Part of a small language model's weights.
Size: width 96, MLP 256 SwiGLU.
Each number is 128 + 24 x the weight over its row's rms, rounded and kept within 0 to 255. Layers, rows and columns count from 0. Numbers have three digits each. The size before them is the row's rms in percent of the matrix's.

# layer 5 attention value, 96x96, rms 0.0956, rows 2-42, columns 0-95
101:099123144119083143154079105154103111101162155157157142089156118106146112125143055127117134125131139102126099118116121115158143157169151105117110110112136115149110145126112171158129118181146137175129102111125151136113133120136119114117138122158132137084113156114165149188148108134090120156
101:131165107101116119129165108082144128106111140140105153117202133102095137135130108077141134117105153097167074119153139117176123167133131134147089129156125123122154174145151134106140116146115137155090185105107156129165121132133125123119128131133144160106111146120140154106095139109083132123
086:117100125125115103128128147143122172159146120122120135124117147130143166170120091127114144115110125145079126101103162159076127157144148134116131078148124129122158118083123133114121109189126107154162134119068166122158129155116122133115092132110160099121137098127095172179091141128107101130
097:136163136100168140131089113097114101148136085125132132093138130151168135194138138104172152151152119148126099128125109141150093138150121140179137131125119116092151088157148123170116129123077143132145128130111142156130152126134203124123171139114117150139089121126164122126133145137119098165
093:154135143145102131128100168142116115105138101147106144074152135195131156143104150097127152134148092093158137163133119151136134105125118151117126092140068153095126156164158127097160111113123127108115091130149148079122179138120136128136110147117121111111163157161091140142128095167128132135
094:152142145094084127132104135129092131140088128143138131128100115103162161127114127123160166110105149111162098138148129126146108102134085089150148116108106142085148081133104090160105108119175117082131144127132104124134104108154128134111113113102144098091118140079088097173092150120125103143
093:140120125134107120177099131121112163138097160135132094078108132125124089128183149185113153162141158135114062140144143118131145138144102112121128153097098109134131132125133147109107163120137133133136141161114134087107091110132151142157127152176157182137121176122154128153124116107139165114
083:091108137118082136136123160146132135073132124113102133169113140121169121142140111156155115105163119111086122157106142126139119089142085166147155110115125118109167082113128152131146126086160124110138134135144119082132112102086097135136121120115122166123149089091181126109108099164093126149
102:158143126063079090159102133111131115109174109102145126148133139157104093109150069101154062133113128125127101179159136114096113136119117141118148129114118162139126145159118174130128101119121141176155129119108155124140130080110125107111097123115100116105121144131112144158101132148114144114
093:155143132130070097123155125100094113168119100122108115181133104118142108150135122173154165114120143128127134129143092157127076137139076089078091145136166124137123153140136152119113110088126146169154123112111085113127166142133130129146162136155135148127110130128179126111087115108112106125
091:082140151105122165129161161157123151113151087122121102163122135133171148112136150092174120119122116125075126091162177163124122109107158117125144076119144138107103130155146145139130152126098126155147100118182166071099136139145121105142117111106155093128143104131115116141152157128120115137
097:102095088152131163129103089072127145119096112155147108099144133119127170146125125167138085098073124184151121122136159118113114112161147110148162127147110108106107111130136113136095170110168154104112126123115131124098121153135130122120176188165157137128156157125135135109145130145128139138
105:114121099169099146140106108128192144137149134115147133123109124142100100161181181118155123088131125090149155142107116088121141103159074108096126112117140128120126116155156097165179148140119116110095162113113124119103155111143122126149129136167130128138120147110117097135113080113160134088
104:124113118164114098130109085105136124094160187115120124109094159106082167117105147088140132152153087154084123157145116122099147124102104148098169141150110150150113124076152101107148133118131105128118104087142116109096142149150161164136152143157097136139126143118095113133134147132161109108
092:127151134135156126097141073154126144113117166098096087157144138128135107128127140123162138082138148128138118143123123149141166112187101114110091111126088142103119143167149139150127091126077101133150151151114143132123092109160139158076132151123116128144145145168112076126166156139133116169
098:166142130092145159150129134111139091171137147138146103112153119100153147133089133138076129141150113124103080159159106150105109144144098127142108154117123122091064104126165129124153136100142130118090143139145119114090134136145082167106107168127097146139146113137153140167180119109137143110
101:105117136092145178135135159146116122125111113096139153114130129153116127099093127150189114115098130124169086121123139146100121114088147139083096103146139154150143138101127123114131123120114098167158100151092116152112112126123142147177099134097097114159136187086094088116155146149141123127
096:147138108122111096108106088102149091141151162105128092105128115119125108174101162136117113131099162109108122148139110111135130153099118106112103115130122121065135211162178109122089140126102141121118143095148116115130160100114139112104131123133090119168154134126131161125139092082135128108
094:138130145104145150088149128150132148144141130085149156087115095112141111118142086116134134141157097132091064091113136157150117097121133121116138171161128132155146137145136131071068140143157116120170133117129170136145110130111157123113129121154102103089157135152111096113098155089129108155
094:150081137160128151132153150142126119128162130127144055128112131121119131106109130128119084126133131139128123145158088128133152067100134120140148134148159114088111134095154133131130112155090140105123119107129103100126164095095131132167099101142078097131148112122192106115160171142119089120
107:102153136173142160104099088116153111153101133107120100125106170110136116153133141165089115140122132159131162102150150165117104120130100128101136135116090147158141126142124086090167145140107101169112139091171076108103139122120162127151169103161118142161121131142116117109112170128121105155
096:105142156127111111113159116098170151144157150123130119120081166127133119129118144162102127118168164149113163100095097096080090140136134108080163128106132085151116142107157097133114138125122190135134127159162121110109127112128112119139139153110132118112159159167177139128118179122115153146
112:149119179111160135128161104134087165118149094150153141127146126118150140170172130116116115136129085116097153118163116139109108167117125106171086146124086118160104168078148100127124105150128140099127125131131114152110140160115103151113147132150150134155085068104165110147118108139129109118
105:151139116126134113171076139108134108159141101159130089106158109065106098102137113151143125146144172089123111129147120133148150198127087135162128147118096109121142153187148139129141097166134130129137095166138151125095129130112191132161137136149132148141143123111125135116119113155125135119
086:164163164129118111103121098125127126146140176106086141091105138114127125099152196158149119123140157078152149145143126118138120093102132137143180110155119124106138114122155137143134163104098155134117123132110145129134107140121088077097150107138141174123103112138110101085092126130131115077
086:122115098149150088144138111118111109119101127118153144132107109122114132160126132144157117104144122116118085194142140120130151161150112119075125113098127199164064128108169106110118113103104136133091116152104132145136109141097161124142123114101166123138117170157147127158078109145148134116
093:176124121176161108095169119174159157132128161120138108125154130174128129169124112163132120084124094131116110117170120124143134162147170159123134119114161116136140117106076120115136150104174100125146104121123148107130131134126106078150107153110128150150176151100159093130112143148149142118
099:162115117121113138116158169150104090091118085101143182107149103145107168127120141111152132150134146134115133168114160134127119144165127134131156077138122117105189128105097103105082145139162091167144141119136129133098139153130150168118142112117106105071100155129140154139127128118161150121
104:095126119142080118130134118124136132119104140105088088129137116140092133141144144118115126177137085144168112143113162163118155169106140121107171147122159103148148145144136076200169163117124111156112131114126150114127108143095145105125096101126130141141126124119072125141114148145101104178
096:119125153119128072158082143128147105124135109092130138138120151123106115155153109099107146161133103156118101132143105147122131173152161107143104105165121134118150152187149156158121104133178157161108178141145164101153131129105114128123113100104112135123140123115146070118086173114111147117
101:113150149120114125135128090114158164112116125129136117135139129085111127118115147150090149147124156127144143144119160085120096105094119147096134108144118138124134133099134152134142132106189135085126147171142110088155157144174094158114107136119139121120128111143076207127070122129126107089
092:177104111137159135108122116138189147126160152108109162095116089129178133139121169100128108103133146116127134126150139122119142142089112096141124058146181122068146134142103112110169182113120144133153108163123119143132134105137136104122096089115155153117124142125131137091143127137130132111
091:148088097107084104172180114110103135143165183142098133124107152092123123134095153109136125125142127140105111134137094143105111104068139148097146149115120135107116118125098108122131132070131158084116163121122146149165137108134103121128163157089149133139078132146116152139151149130113102144
101:097161139133099107120156127144133147099101146122145110181127140129154122127120123132103113092157114133085127109099138119111106159136126125135133104147142125108110071102167108150105115145151126104066091120114173121160144107145105118137119153127194131087086142146098112080102150140134101110
090:123092127099090146144167126119119123101121123087126103117135112105126083090119142129173131101101160168110168095147094147126124162124115146119111126127111127116121111115119186122106077156159146161128141143089129092120130124116135115136103123164067136128150171114111107114140069124137146100
097:124100107111119126153114171119133139132076082143110114113088120140121151110147109124150153128170141125131147135138109142070129176149114127144124090086135167146106115110142133097141139146130167125100107104125167088125111158092167143114119145111150118145158110153172126131100146115138180077
097:131116077091134153161097117127082131108139104139151129124083142157148155146156112143117104132124117152124109103150130120105140130158098155132107105117157115123145165152081150138164115147170154175152155147097124146122169137143160096118142101127165119168135163140102165148119181122105109127
089:151140139122131141122131132128133165134161088115105117096119120113128089141139104127154124090210099141132111142101123125139110098152121104162128151141108120131090156121158136077104116119107141155155119147172144167097148109156128111084166138133105112152135144170147146121177111112095174114
105:125157169097128159176134129124109110171099110152097130148078107143133165121155093175145162120125110090136128122148090095109161122114136146144115138112129130110075132149156156140147124169096115142145092128146152135107114131103079121149092105097145121162170120129139131155146094132114110153
094:134141120135119123130163157112126126111132120126122167126158105199107135103087121121130125107149178149134122110128069119097127108060155132146128157145112125080153173157137123093113142122112135130121122105118141122121156125172114132122087117132143101118173125162140149109094133100164118075
103:128104163087145150122136133132102087096119117144113161155140184129128151179124148105118122122127106140137138147145145150128147108129124142137111115145101121050118135149106162146106135088103145165120134096106098111079102144112173133132112098116139103153134087112134139072145150108100096143
# layer 5 attention output (transposed), 96x96, rms 0.0806, rows 2-41, columns 0-95
099:126090120122129112147099126115111118092124113121125113112125120153145109120124096129155093146145109133131108108177111064149145162158120192116089104146099116139141175098107139142120129113132115107123084167139125125137092105116094103109106169126123179137147091088136142130141128162122085086
101:140118141165188105110133116181127136110143082181132114152127107100127109116171131125170155130121105112123122081141088116139144125079110134117150123111103121173173116091094112105108110121129122112151153151115108150122102122152139124056119137158155130100127150123113123134135156153135111155
092:127125144141109172118152161160180140122094135082138130173103144158154111153088151094079099129104106114108133112143132119154137131147116121136141127100146135119128160092160124145162130112121161125107133159138060110125111152129144101111103087170116107099146110110135110106156121139094116084
089:067102155105124124083130151125104140194127165130128107135108144133139156086122121105125140138141158114081142137094095116107097144081139110090137117151117139153130135159110129125131138095166128114113108134101111129147108083123128152097094139093145158124168113087121153125100149113106173150
094:150118142155134098185130152120137180144153142130166168135158135089141117104114151149169168058114135101161169155153116104130096108128132122146109162151140128128107134141079116132121157099118158099107129142152108153140148147103160138106127114092130090127097125132151129128118114157086134125
098:105139131143123097150146159122105121108097129140103122136121152128090162118129136121131144144152104120121126182117122109135145145138127115071132175135156167127145109134122119157117147095119152159132108152087105137128124142121088152142148058090087151125125089165150157100192135169159121132
099:147140099105101138143100130138104087128108127126118107095078130147093110117127115144132104114118109122130066129138138133128152126111136153135152135169110164161089124162097110146046106144190125157140102130129128152126148083110121132099101142120148143110168148165119149130129092156132145105
095:145155130087122076131122130149114125147102127123131085126133145149102125087129136095115136147097143169137058109127143128174102105150169125106100176110095133149122159120097106130152130153114136115101145121151133162161125133120112141177145107128125133153134058126149143143131118079154124153
102:132156140095144101103107154121111130094119155107112130131092120120134121079139151129137108164117089171113148099145131124137149152113170166145143097116122094123158105114078127101161060115116163109145097149146106146119093125091094149119083110147134106155129157082098139118151122124121143131
098:139120115107189145115121109092145114185135139135129123104140115149073125047097136107093139143123080149157124164147120126146166129136102132127140112147153130140119119098106149105128098127151119141154098120097115131123156114135135131103132138101126157166169140187095102142099140109137119104
098:098140127155168108098125163122107126153087167091127113121174107147158071131117101104097132154089154152129106103166126155127139134105156120144108102105136130101146136131137120152135166109115151116090136141171113117132147156134082138165114140084128058130162121154138127126124140119101134110
094:085072118110108118141092097116077115116115161124131151152157128154095148121182132149132077146116144115103107134146122159085147092169110112131161140155142134125105130112127166129089148085146109126130124120136084128160122177116140118129094162090126148109151140115143138117109134153126108159
110:113130132145126168164130122110124151139184136202128137116173108145140098165121119127136141138171114121124064158096106099115173093134165114136139151133128140130101100136137106162114117136112139143122109148140123138095154110087134144114125079144116150120081136178135136165099126104144125132
102:182107152148162159150112126134114108133130119100096120160159112119121140164101139161101116130131146093148132129112120153121130084121159086134115136126143110099120128142113117145125113122141086094136110122179101118073088133135152144159141122146138182105083162131100134121111128189094163104
096:113138135156141090089130124154101127106121140099106131140117125138141134167067090104161112118168164144139126158125124113122147081110137124120143131146158107127131125147098104118095144144154100133113118144141153115197108109140158136099120136147113072172124110170111134091088175111127135157
103:128154155092148109140102109138162119124146123102148155103163112088161124117133105150169080085129110117097124158119140137120137162119152104151169146154124136132134132130114152120117145145137071130120135152120167102137142161167110135132139158123121193162139134148141140088177113162084158137
098:143134136133111117091141137067133074081107101073167114127107123151132108151131159110121146137116104092098127146133120095138131145133144111129160084123177136094123135160111163143132113151124099073115086152108139129122121161127132133126161170115110090115106110089106126173133137104114124140
098:126079145135173157117147130160094085130159120114139139101113129116111105128127171158155124099154134153156120148135147144126133160119122090135149156170111119124095114097111154107093123075127122122149140146152145069135154096129173134136100123160133152131102163162171088139116145117151161136
099:127121093128133131082180172159112141116086154095125115143096098133175103154141145143071135171123115124125173108124112171092085113125134146130138171129137122129127154120118128133099117151147123140171102130100140150146126099152103138088165124133168130125131143100142135154132115092084107113
090:126132126128085107116139134100110146165085129090117111135143104089135101137135106143101104146088129155114148154129109125113150178106140146109151113141133140123059118111116122153130162137105107131124157163153126141102132122151176124180165120133114152119069163123159115088118136089174134142
112:113113098124118143161127132115148113164134107168112137108131142120112147139088163123102127174122180105126145128166111125090121100137139129163144145116159165075117099138127147147083133106118096136155152164112134130093102133159144159124154122133117115124145127160165092106118110126077186084
100:141184159135082113151091100128153120165130098114121148137142087127119104147138127148114151156096133110115103125147136131116155109150135135085132146147092128121132165104168174126107110120125105186169094114138129106133149076143122148163127151127103098166135125137184090153109133137147142127
099:145123154143093146111133142091123130123120111165137091099103150094157115107133112115140127156134199105083134140083125132166137098108143103150131102148123141126130135087128155117153160157105166126137160138107112109162112119113134097185100147122157171159157101143085123153158131146117129107
102:079142119129159124110093108125125123137108142145088134086112147124065102141141149124160150109171116100130152105090106133103100096099112166187153129150138166143114130114087121096094131105133109115124117132154148125112120138117154141090132142131099171134151161130125163144164093112115093112
093:140099154085141125119129141142134110141153147147094118116117104141137105126168087136135163113144162117116126128100142133119121122098102151181099154141122128139150098141157104169115048139113162133146071132114097143123144161143142121128150096150176091131112147149148147109129156122154159174
099:143085144146130117143147107091138167101144109147135144154077129161115131148133150113121127128133115133117143149089185128184156096114127103124150083144172138112129128127075136131116088151127150111131117113150153150138133117106092158093069135118124128128148104146171105106121123134117191132
096:184165129100112132171173148157086116150125109091106147168148146181123105125147145148128145143071123117106143143099128139126108140155154157153157102103118155121148128112143158145139112163127099119127138136131187157141095123115152111142098120124091108127117136114107104144108175141090142111
106:119104119148124200107113167133209127128121147064151187142140133133136178110140145074127100134148142102125136101146127104143121144097133122144122128098092125138101155138113101157152138108135131132137133136123146137104124126086111122118131122120131140133105126134135108146168185156142098153
105:127110116117172128166126142164135142143104126113097106137175135126119115135080111167112128146166117113105139098136128106141117097139132110119175117131130130113168101176193080150141130130103162113158156126135137160108137150070145146097124133151148123103137170107191112127126138136116138128
094:089158118146140132115147137106081133157126145112110147172135137128122120122110128119105094099119123081163135109152094085142140124101122109118157131095101126100142164122169118085104107144086164123177093161115138120145128101060142129130147157169115146124097154120121145105128171119110147109
103:127166118111155157096144157101148123126097125100096103107080155115131172165107156150118154104120121159155135148125132124130119129104117188095123094118122132182102177130118139111119131114167119089126159164113155138102108119165163139169130143161101103119098105128125101161132158136131124113
088:101128144126150151103112126117133118151110122137145105163116146142118082188124126164091108113142156123147131159115100128083111124114132122134141119061139128077098116140118132078160120169122157122163139121115165129114084129144157128097131088138061145096110130111126126114172132153132147122
094:140142146131140163142139151166132128163094113082132116132113132152111111096158089147153126159127161105165129099100105094126148157138127128102073111064080133126157160119125127119114100123139172117106105143130086137103138109123123124111117096133152120161106138136102122125122163195108135160
103:102149092100135132100154133148116150141087109136127092119125125139162166133156151140162168155146106175145135163101082131113125116143126109085115136114152124150122109167097136142152124121152121143085106129131141119139150119151127129164182090157122075123130141165122162161085138087163133127
095:147120151154133124116145147129150130136135151121144116105158113153179164140112129132079150105095120158149153083165118164106133114113101135127098141158099130150117106134133172113156133109150087095070135122168129136102110169146093085089112120096105139089111145098155133103123137097158143128
097:114156110166120113144108116100118122095197150145119141093120072126144118103167109136172135117081137132140150102110092105135130130149122094159125181125102159125106112151134116134177124099148126097119159114149100146154119120125163090129130127165156184130137117112136138110107097107142113106
097:166134129111155133125111174142126147135140103114160147092096137090189109110147124157140123132126146108119105067127111134111112152104077113203119143145118131144116108082109108158098117117124123143153166084146160077143151155145130166110134110120107119136118114119146135120121138123114087141
095:134118080152098108143158118122085149146138123080137113160125112121085145112142098183091091124149177166130117104097108132141138156154119097117161125126146149129146121155144137137120121087133139100150163094135140125145099161135123145115160144115123171110168149099098164086123105132139162137
094:162102128134114165156120102123144149116120139192121130142097093115095174133134059148151167125144131141123119087141100147128133103129139138127134191125097140141149126093120122113159157106117140130160141102102126121126122092111117134132099125152204174153135110164139149124108127154116133129
092:108153173068114127138109122147132109111138105125118119101109112162133159100121126113126091124134125120145123134161119132119146121128133112140147131116100126141077167137106137097068118125160094087094139173084145097118086113151098104099133135170088133124160084117115092098110118143156095133
# layer 5 attention query, 96x96, rms 0.11, rows 32-63, columns 0-95
089:086149135098102092138162144134116158117095101103153134163131116171144121163089103117108124142106156103122092106122158099136105126134151124097118123106115107151153163133126098116167136134112184149084123164177138153139144134140110131145170106088119168124122117112120175128128113118126087095
082:113128150148091139126131121135123151130140068102163127119163114156155147139153138110111098118125148093113153149094128143154133142179139129127137127096133098142168134145114174127194113108103155158111123110133135131129135169065099145122175140101117152111136133161137147092159104087118139098
098:138096126130158128126108116139110109137149097120100104078125164091113112085151145122143118106137134132167143131144100135102123152075088155125114139111114136104142098145112164100098111105119104103120099085131160119120122108098113145117115221136108123125159119122129069136124148122119170125
099:137144130166152102095082118189118175144156121132167165127165112172104142157132098098144089126130152125157115135147116129132155130130127136113087143113157095149152129136098119140148133100131125139139115152112101144114088153055112132127096111142135118101139146141143129095183121119167137128
111:137130116122147140120144128113090134100132162107183134085135151092137098122150153158107126114111128187155116130169139125146142107136145092125111112164108131119154160169093117106113125131141105148128123143110157164119136045122122176098153146140108121152140133141094167128086111118111162136
100:118109115090133165146135119131119115123115130188165110161154113150145144146111146128125116107102092094125146134156130133160131131114157151154143144154122084142138084114110116120157138160098160133111146102104141152139135135090110138111095088154100128156127145152104198104145093182137086109
104:143118145128104133140098145099102089123152138101126143139169100114101112118086148158109152135114121109131105112123181125099143132188106119119104121126121157126086143133201142129109110103099100102101160129141155082106163154136169125130147160131162119104106130125124131153126159147104180117
110:118146126111147104125082100140172119144139135165099127112122115141150092085099113218190142134129131110125125117108119122103148124107106087152145108130125148124104104120130120160105113159093114124136131131156100168119119101131105113089103157130128128136092101148138106093097108160097114158
091:180139123147145149176123102093113105086139133208122108115132116109123105142157153113130115110136134125149108145106095152124105113102143106176137138165120126091125138113113147120113092154153095127099129129169168135137153140167132148105129122138094166087153142139081138156126085134110136129
097:160057126099121138089087171144127110112118142112139142123092149141112105150137100124140110132092112120125175157151102110156135104114126119122077100097108088143117139138164100136155144092105133168155101116119136091158124116130157137111092133139156135174153157114152101145149107102136120154
104:147107150118116150090106111135122121144102143085155120127137134159145107139113163142077087116100148092160109139130141146139184138127137112142141172089123091104091142167132133151168146111117147155142095167098095169138110119111146143110151107134109069135118103169144154113140126096127126104
096:154146094102112125146092115117154133060124120126120118118162143145082155166133112102096111158169134089153137142113147100102144132123135105120088157152140160123142115112089163092132142102154174145164132161115138128105085131134151138108094090129135138144155182121112119110150156121118152117
107:130096128125109130170136156075116111131133135099131160100152198125114055150140140132129156104151107087112116119139157138147109115116094121156141093139093146103129095127134135144128104149122135135122134151096187161110158147126118125117144077139089138158128096124120115158147099100139101134
101:102162107161140132054089133127133131098102124129128135098125150148128150120108190171123161122103119153135085141150107113102150149135135127109136110099084138144150127157153153152127165125128153144108142129086152145104129133146123155139131095075114117162159117134088127117116174117152148164
110:138150098139112121111124128141138105100180108099123130130138091081123068152123115100131091146099063101133076069145120134151122138099130108159080134128151103124156106109143133140096106136157115145128151167111164134146130138105116123116134157102133115132171144106154124094159147156135125128
108:097145073114134132125142134113131135137115122127145167144135143152076126160094116151124152135087133130120131147139140100167131127129142115120114141075129175120118093131121149118104120159118119151151126080173098176139138156112110091179108154104134142102137159164176118128149117088093114165
106:122114135119144194116149155159118128137104105129160114165122112171109149153159083126128108150165154121142137142166084138152117103162151129125134182124143117130127158129110126178117135129151131138126168149115096143128151147132156161133152072118114112100104155126132126134108084112154084083
086:118134149124142141180139144165088160140091064097119139163133110145121149177144088139104100148111112143128129095149080130118147137140155140117142169109121093142132148146119114140171129129142151144148125144079122142103111171152142169138124106090131124086114128129112159143113075120147103127
092:125144177133096139143151126114138140120169066108167133145175134118164148114125129102104121128106136119126139112128130142168106146167125141153144136147136098113171096115144174130148104109115160160130159126095180112151141178094103143097114120101104118112171093127109151113155146104126123091
096:116126116147147111102134130133106129115120119138146139121088134155129144131136112139120119120160158115120087162090109120122134086085165075099149110072114119096134166144107119138138153149127165159094141090190126173107125100100126131143154117094100157128126112123138168084134113101112089163
094:143163166180132107095126174128130128105153147125069143109135106130101113135135151124106154130176133118167088133122143126119144143125157089069107131081102147105119113119112100139130126159140099187132138138141128142108110136083127070112156114133137125146104118092114109143149142112159153134
093:149146101147137111202118127102204125132137099124120106179128128101114138112131148155147139148137114143136131176100103115144120108126143106125126142159111191127080140139133112123144161138143091156113105122163098151116151102118136115138150056118123127121118125127086109120167111127147145119
091:183105140130157095145120164140112109115172144141086133124096181117124119140090154145151121095143083112148098103163122155109091142120108125155109136152133121093162099133148153094095104118134125094107117129157150115135145103136142117126077127151094131145112133085093115151157122165147148105
101:130128083119113109165151108131173104105116138131147123117159145128133126075133140157118119118100112146111133133156124146139143139150157129103126130125088112156131164149127151135146146072156094153127130089119124108136081211050146145104131122126104086132149132109130123108140153144132137092
092:080113146096122111107175123166096167136076069171163120154128135121167130165157155124114116117118112112089136125097133121130122115134138107137131115146146113157117172123102098154142108123110139141106147159120144133149121135089108150116130062104116126085124143160123143106134112095147096101
127:180156117145062143134114107121179116161095111116107130136126120129094124174052108153123154085112159167130117139141120154173127131079119145150144113136145091165095124130101147117177113134149122125114114107121151129115145134122143158132111135127113131115101160141134133146082146129141142139
110:157128117172120123145115115114171139107141159165128110143117129140144134139168151083151117133105130113130135125102125140142164163144104169117114089136129134075142123121170149133144120147087142132172172111131136104128181083157160098194087127141099155103146146133142138121145097138130119107
103:154116122195151114110127129099140088125131093128098144154134130113103168111156136148105167145110093120133094108121154120122122111136182131110142119160184141158153110136172097157168106156136091138134154162148127116138091097104156113152110100131138136130113137141105144126086156144123119083
111:128172157118132119102075101095152141136140118087136124111145093106136149137117117119144134176121099150112138161134137129170126157155115115107113147112080138131133159145148159107123150123126163134124186114153141112144112139167131162183185084178141151139115118133139126138114093095126108139
102:148133141124145139172129146077132170110147074124142105157174095121125095170116160149108145120092156136095140074116085097153117098103125135101121111125122136147157122154138098132139122134147138089176145145128136163109153164136123150138117158147121150118125144148145131088103151168136123088
112:132145145117102139107121132139161149128107119109117110102126134116143089133112155118122149084135110113134157113100130104174101124108095131162119100109123147172135103123119121134105129115134099098108146141138118143157108104105174097054093108164099070149121129090149125089111180144138083112
112:122167132146119120149073132111168131151092117149169148116166122100116144181124127124137156155149130102155143162177121142134101118194165145107087103143147129124149123107138112116153131101122121189115092163126106152122122146105115115164167126112143097131128134147148110114130158147168130127
# layer 5 attention key, 96x96, rms 0.117, rows 32-63, columns 0-95
079:112185115140119095147128110133135124109125132188089132116138123132099122152114118123105145137172129146137101145108107087131175141128113153082094117064133121106124086130142117090158139096136098137139064123115078160093116121122099134158160151132131145145144114146135140100130148104130157147
082:131170103131160099128137109147152122108103147125128145162150132137090121131116118122155142162100108144123083135162131138147164168076109113143148148123122149139109108102104118088099138124128121164142090169116093132124127067168125141107127092107102138167132148148079140168133147080153112138
093:167094150109149169158117145106166112119126162111154131152076136120147087145162182149133137117072108137151135129145150142136142132116136133179139154165146133126127141106173134156114109149080133138106137139138115124123136101149186114121104083144161106132105140102149139133119096158120101107
106:115146123134179106134116136088138106088133136132150107087137142164097128175093132127129117139125127139111105174108103145177169155097097061113164154157127138141127136135092125109111116140110125134149149130133132126094102092148115177118083089100129129144130113147146137169135125134164163148
118:137120154122131145109148118101125107102171111093125119120102117088171118140115174095140125118138183103123122134096124145150153169119111154130140138088126106160098082169136121153156123119121128104125155169157154093117111112120141126171082095141172130108106118099132104140100107156107128080
096:126138174172085060117143105190130123141123141086178153131115165116105139143120105136114120155128158131119138162129107151143142112127118104116153116113141124154150132116121119141165126156143134110105159149122110139164156136145102127121147151132111158139151173179120144111135146076185111141
098:160097112118164158160119147118133126143166152123133184133103119150113143077117090126128178133156138133161153113150100154113136107126110140156106101115151153164140119119133117115106116145181130114159128121114159116120100141146153082111083154141141139134128091102107123181139173170095146123
097:110116120157178106131179149166122142121176134125112172067138162109149130156133110107120118101137100108152123094135092100143127118165173151089116127158140086133163118137094099132155140103101105093141144141140106111125109081132132162111134111162125121152148163126113139118170134116127123145
116:119137138104124072139122104147145147155097105083110097140144109127119137117072125151088105135129119132126138154131168134155135145068145138129156112148130108143134135086146097095130134164149131153127136163160159125123100140149130159069109104140083139134144148127098128105129167114183132090
099:125141116120126076083154166142157111178131122142159110116149126125133131098143162120116133142122167064097145106091078081104130141088125113111123136129093115147142186124113144108120080182110154126136098135157129179111120110114097135110145123148139116114148137104141113129137119124137152116
100:154163100175123113147150103076153123120137135108131125139140132120141120119122106142116120174104165101158125116099108112117102149134139110135137164121119148123128155092119101118147113100101153099125142131109163145094182151110169128128169093108125195059139148127161129138147146120138089142
104:123146059125130153138101142130113147145092111109129115093070128132126154130152099153144140117092130109115089142122118101115124108135095163123152111174159173161133121130146145116147165136153149125143088122119134138110135169145145107145128158142081162141101156089088110156085128168143131125
104:115151098124148123153144136143130125109136144132176128142090121119149161125116152103137155127117175083187130146103138105097174139124112119156132153125104145083085136122161101125099128129094109132098165085092150115096132123133145099130113126102114130101133160142125137127104157136104180064
106:147133102109112118157129111112124125086083098106125171104084154122104118148136152115101130134136087106164108121111102113144145114118141142153146148093145106114117180157089158144105095163112165122118105129158105129095170116163146136064125107142131089128106166104150145128154151105120120106
093:178140140111151176124136103143135129146121110137143075144103151176132158086143120119104133126142133131130178123121129137087144121163133184128139143126143163135121140103090139118211115131118114119132117118101152113135088133142153128116110112155115109148090155147110100126129092177127093100
113:135106120140176115119116146104123144104127164188126135137132092144101149125158082090102069121080138088151137102118091174141170103125083134126132116111101116135126127148121115122159108151102129113126131089163110153166154167122098160143117126130112164144126122121084109117139119148117144102
094:124157146112126117125119122115149140128113100155126108114140092145100148114110076133067120113124136147091172091099125125168098119114116101112124157108095143150109148118090124073139129147116147104163131099124134140163138176165107107112135139083091153129109146174107116163137147137147174145
077:098140115108138095124102146121161133144113125165116094095147146148077103143112111128120139143132127126127142093134147142146120148154128097085112132069087104155108125114109096097104145089128135126129135084119140150135132158108110126112134119096077128153160121198106104093175143083121147133
095:133122116110128103096098120125166164147094103119110156119108117105139087168182087166142119121107110141128150121118107109083135185082138115104132140124113164156119137137142151120113077113103091123107101120134148110140143098140109172121165111123126161186123154111131129136143095099104141134
092:148119093116116094092113127139155154106165122129127122115128146084178104134138080113135126129106149135135072107132155093103158150089093160102075148111112146156123099131089133176109165100162130157167169096144134110141119131113111131144084136104141106125119113125144150131111105127127109149
098:133150121138115181127148130143115108133121133137110132127107123080150140136130144108089125119108137145104164138140178092156099090118134134131101159113183152116086094116077152114126094103156134142175156151108100110143130161148141141191162127137121127092100144125129090121116138153110132171
101:136117157126152156142162140135140107118144108142111139134135169127143153148145117099113161104169101135163134100116086123094125103139097150140055122173127154101126119143156162133092132128137111098156144121142077109117095146150093117102113189119111160114154144100119110153108112156117160148
102:115151116123128115153149102124171136139122130114124088125177158123153127120101126152108126156170122103135120150075095122176158161103150119126136156136148118115124129174123125119158169110105131129145134125161155157118099090126100149080152153128093141132120161147134146143166134083119192095
095:138088148070135151108104138153146116131148072125090151131132142067157117124131129130141148130145118100130156134079093122123112131105155139136165133118142144132095104139125144136109096126105099110104171166118193098116132087160107091113137142121127160106118173154116125114134135115122155090
103:120117098120088150175146067144124119148145106197115116132140133100158111134130144129148114099100136128102120151116121107156109069120141108163137098155137091131143121141143107158176110081122143144115145161127157099156125097107136156119100097127154159131111152135141169113106124119159153104
109:141081128147146159167113128129158125092127115116140163115186092158080135137148132135171122154168134130135111098112145112101130104174160122182161132130130141114128148129169142133129126157089094176121150157141124119097133117127165116127163108117119143111128112104133076131114091131113154096
101:107144117093114132148153091127122139143100151163112119108123120088092157070126123131171162127089123156122104099098133107147085136116085109101089120131138130113116152128118154089099127136138094127130141112158126104145104139146169104162146112117097125150144121147077107146089142152100116183
105:135133147134128166163153136149146143104147051119133132146137132089170132139094146122158127130160119116080134103141119131151143156110150104165148102122178130125108127161117142094143119094072113146160143158119137120171152117136097150097124110154114135137119110149069139147118088161139109133
107:133159075144177103140144094171130145148101088151121122146089084145087154183099121114123100179085106103140139154098135161124137142115129150113117102150154120146116142121125162137123107119161109103140127082088131159119130142150128107103157134080140139138146139132099131118115122114164128141
097:109126126117107206053112130168118138125148133105154133158152115114109144109137126104086137123119091080113108141123179115101114145122119117142173107131101108130095150175139134120128129118081127139108134124095141094111127113146131121129150101129149193127128157118106081141113103114136129121
109:086166154145133126143124178165144111107125116137140108140134138137127151110144120127154110094126161142154140164130153142160142089157194104126150134145095121120157162170128133127159104116118101116141143122153127139137090132130114133133157118118131124124094178199178123171173101138137107119
099:146075101146153124148110129097106118119146090097170120157120132145136137106117149141134099181112110158155135147135080133124147129101142086140132127184156146136082122160098128087167131123131120149119117099108091113133069136161126138099100150105107124112111123107127118147183135123101111149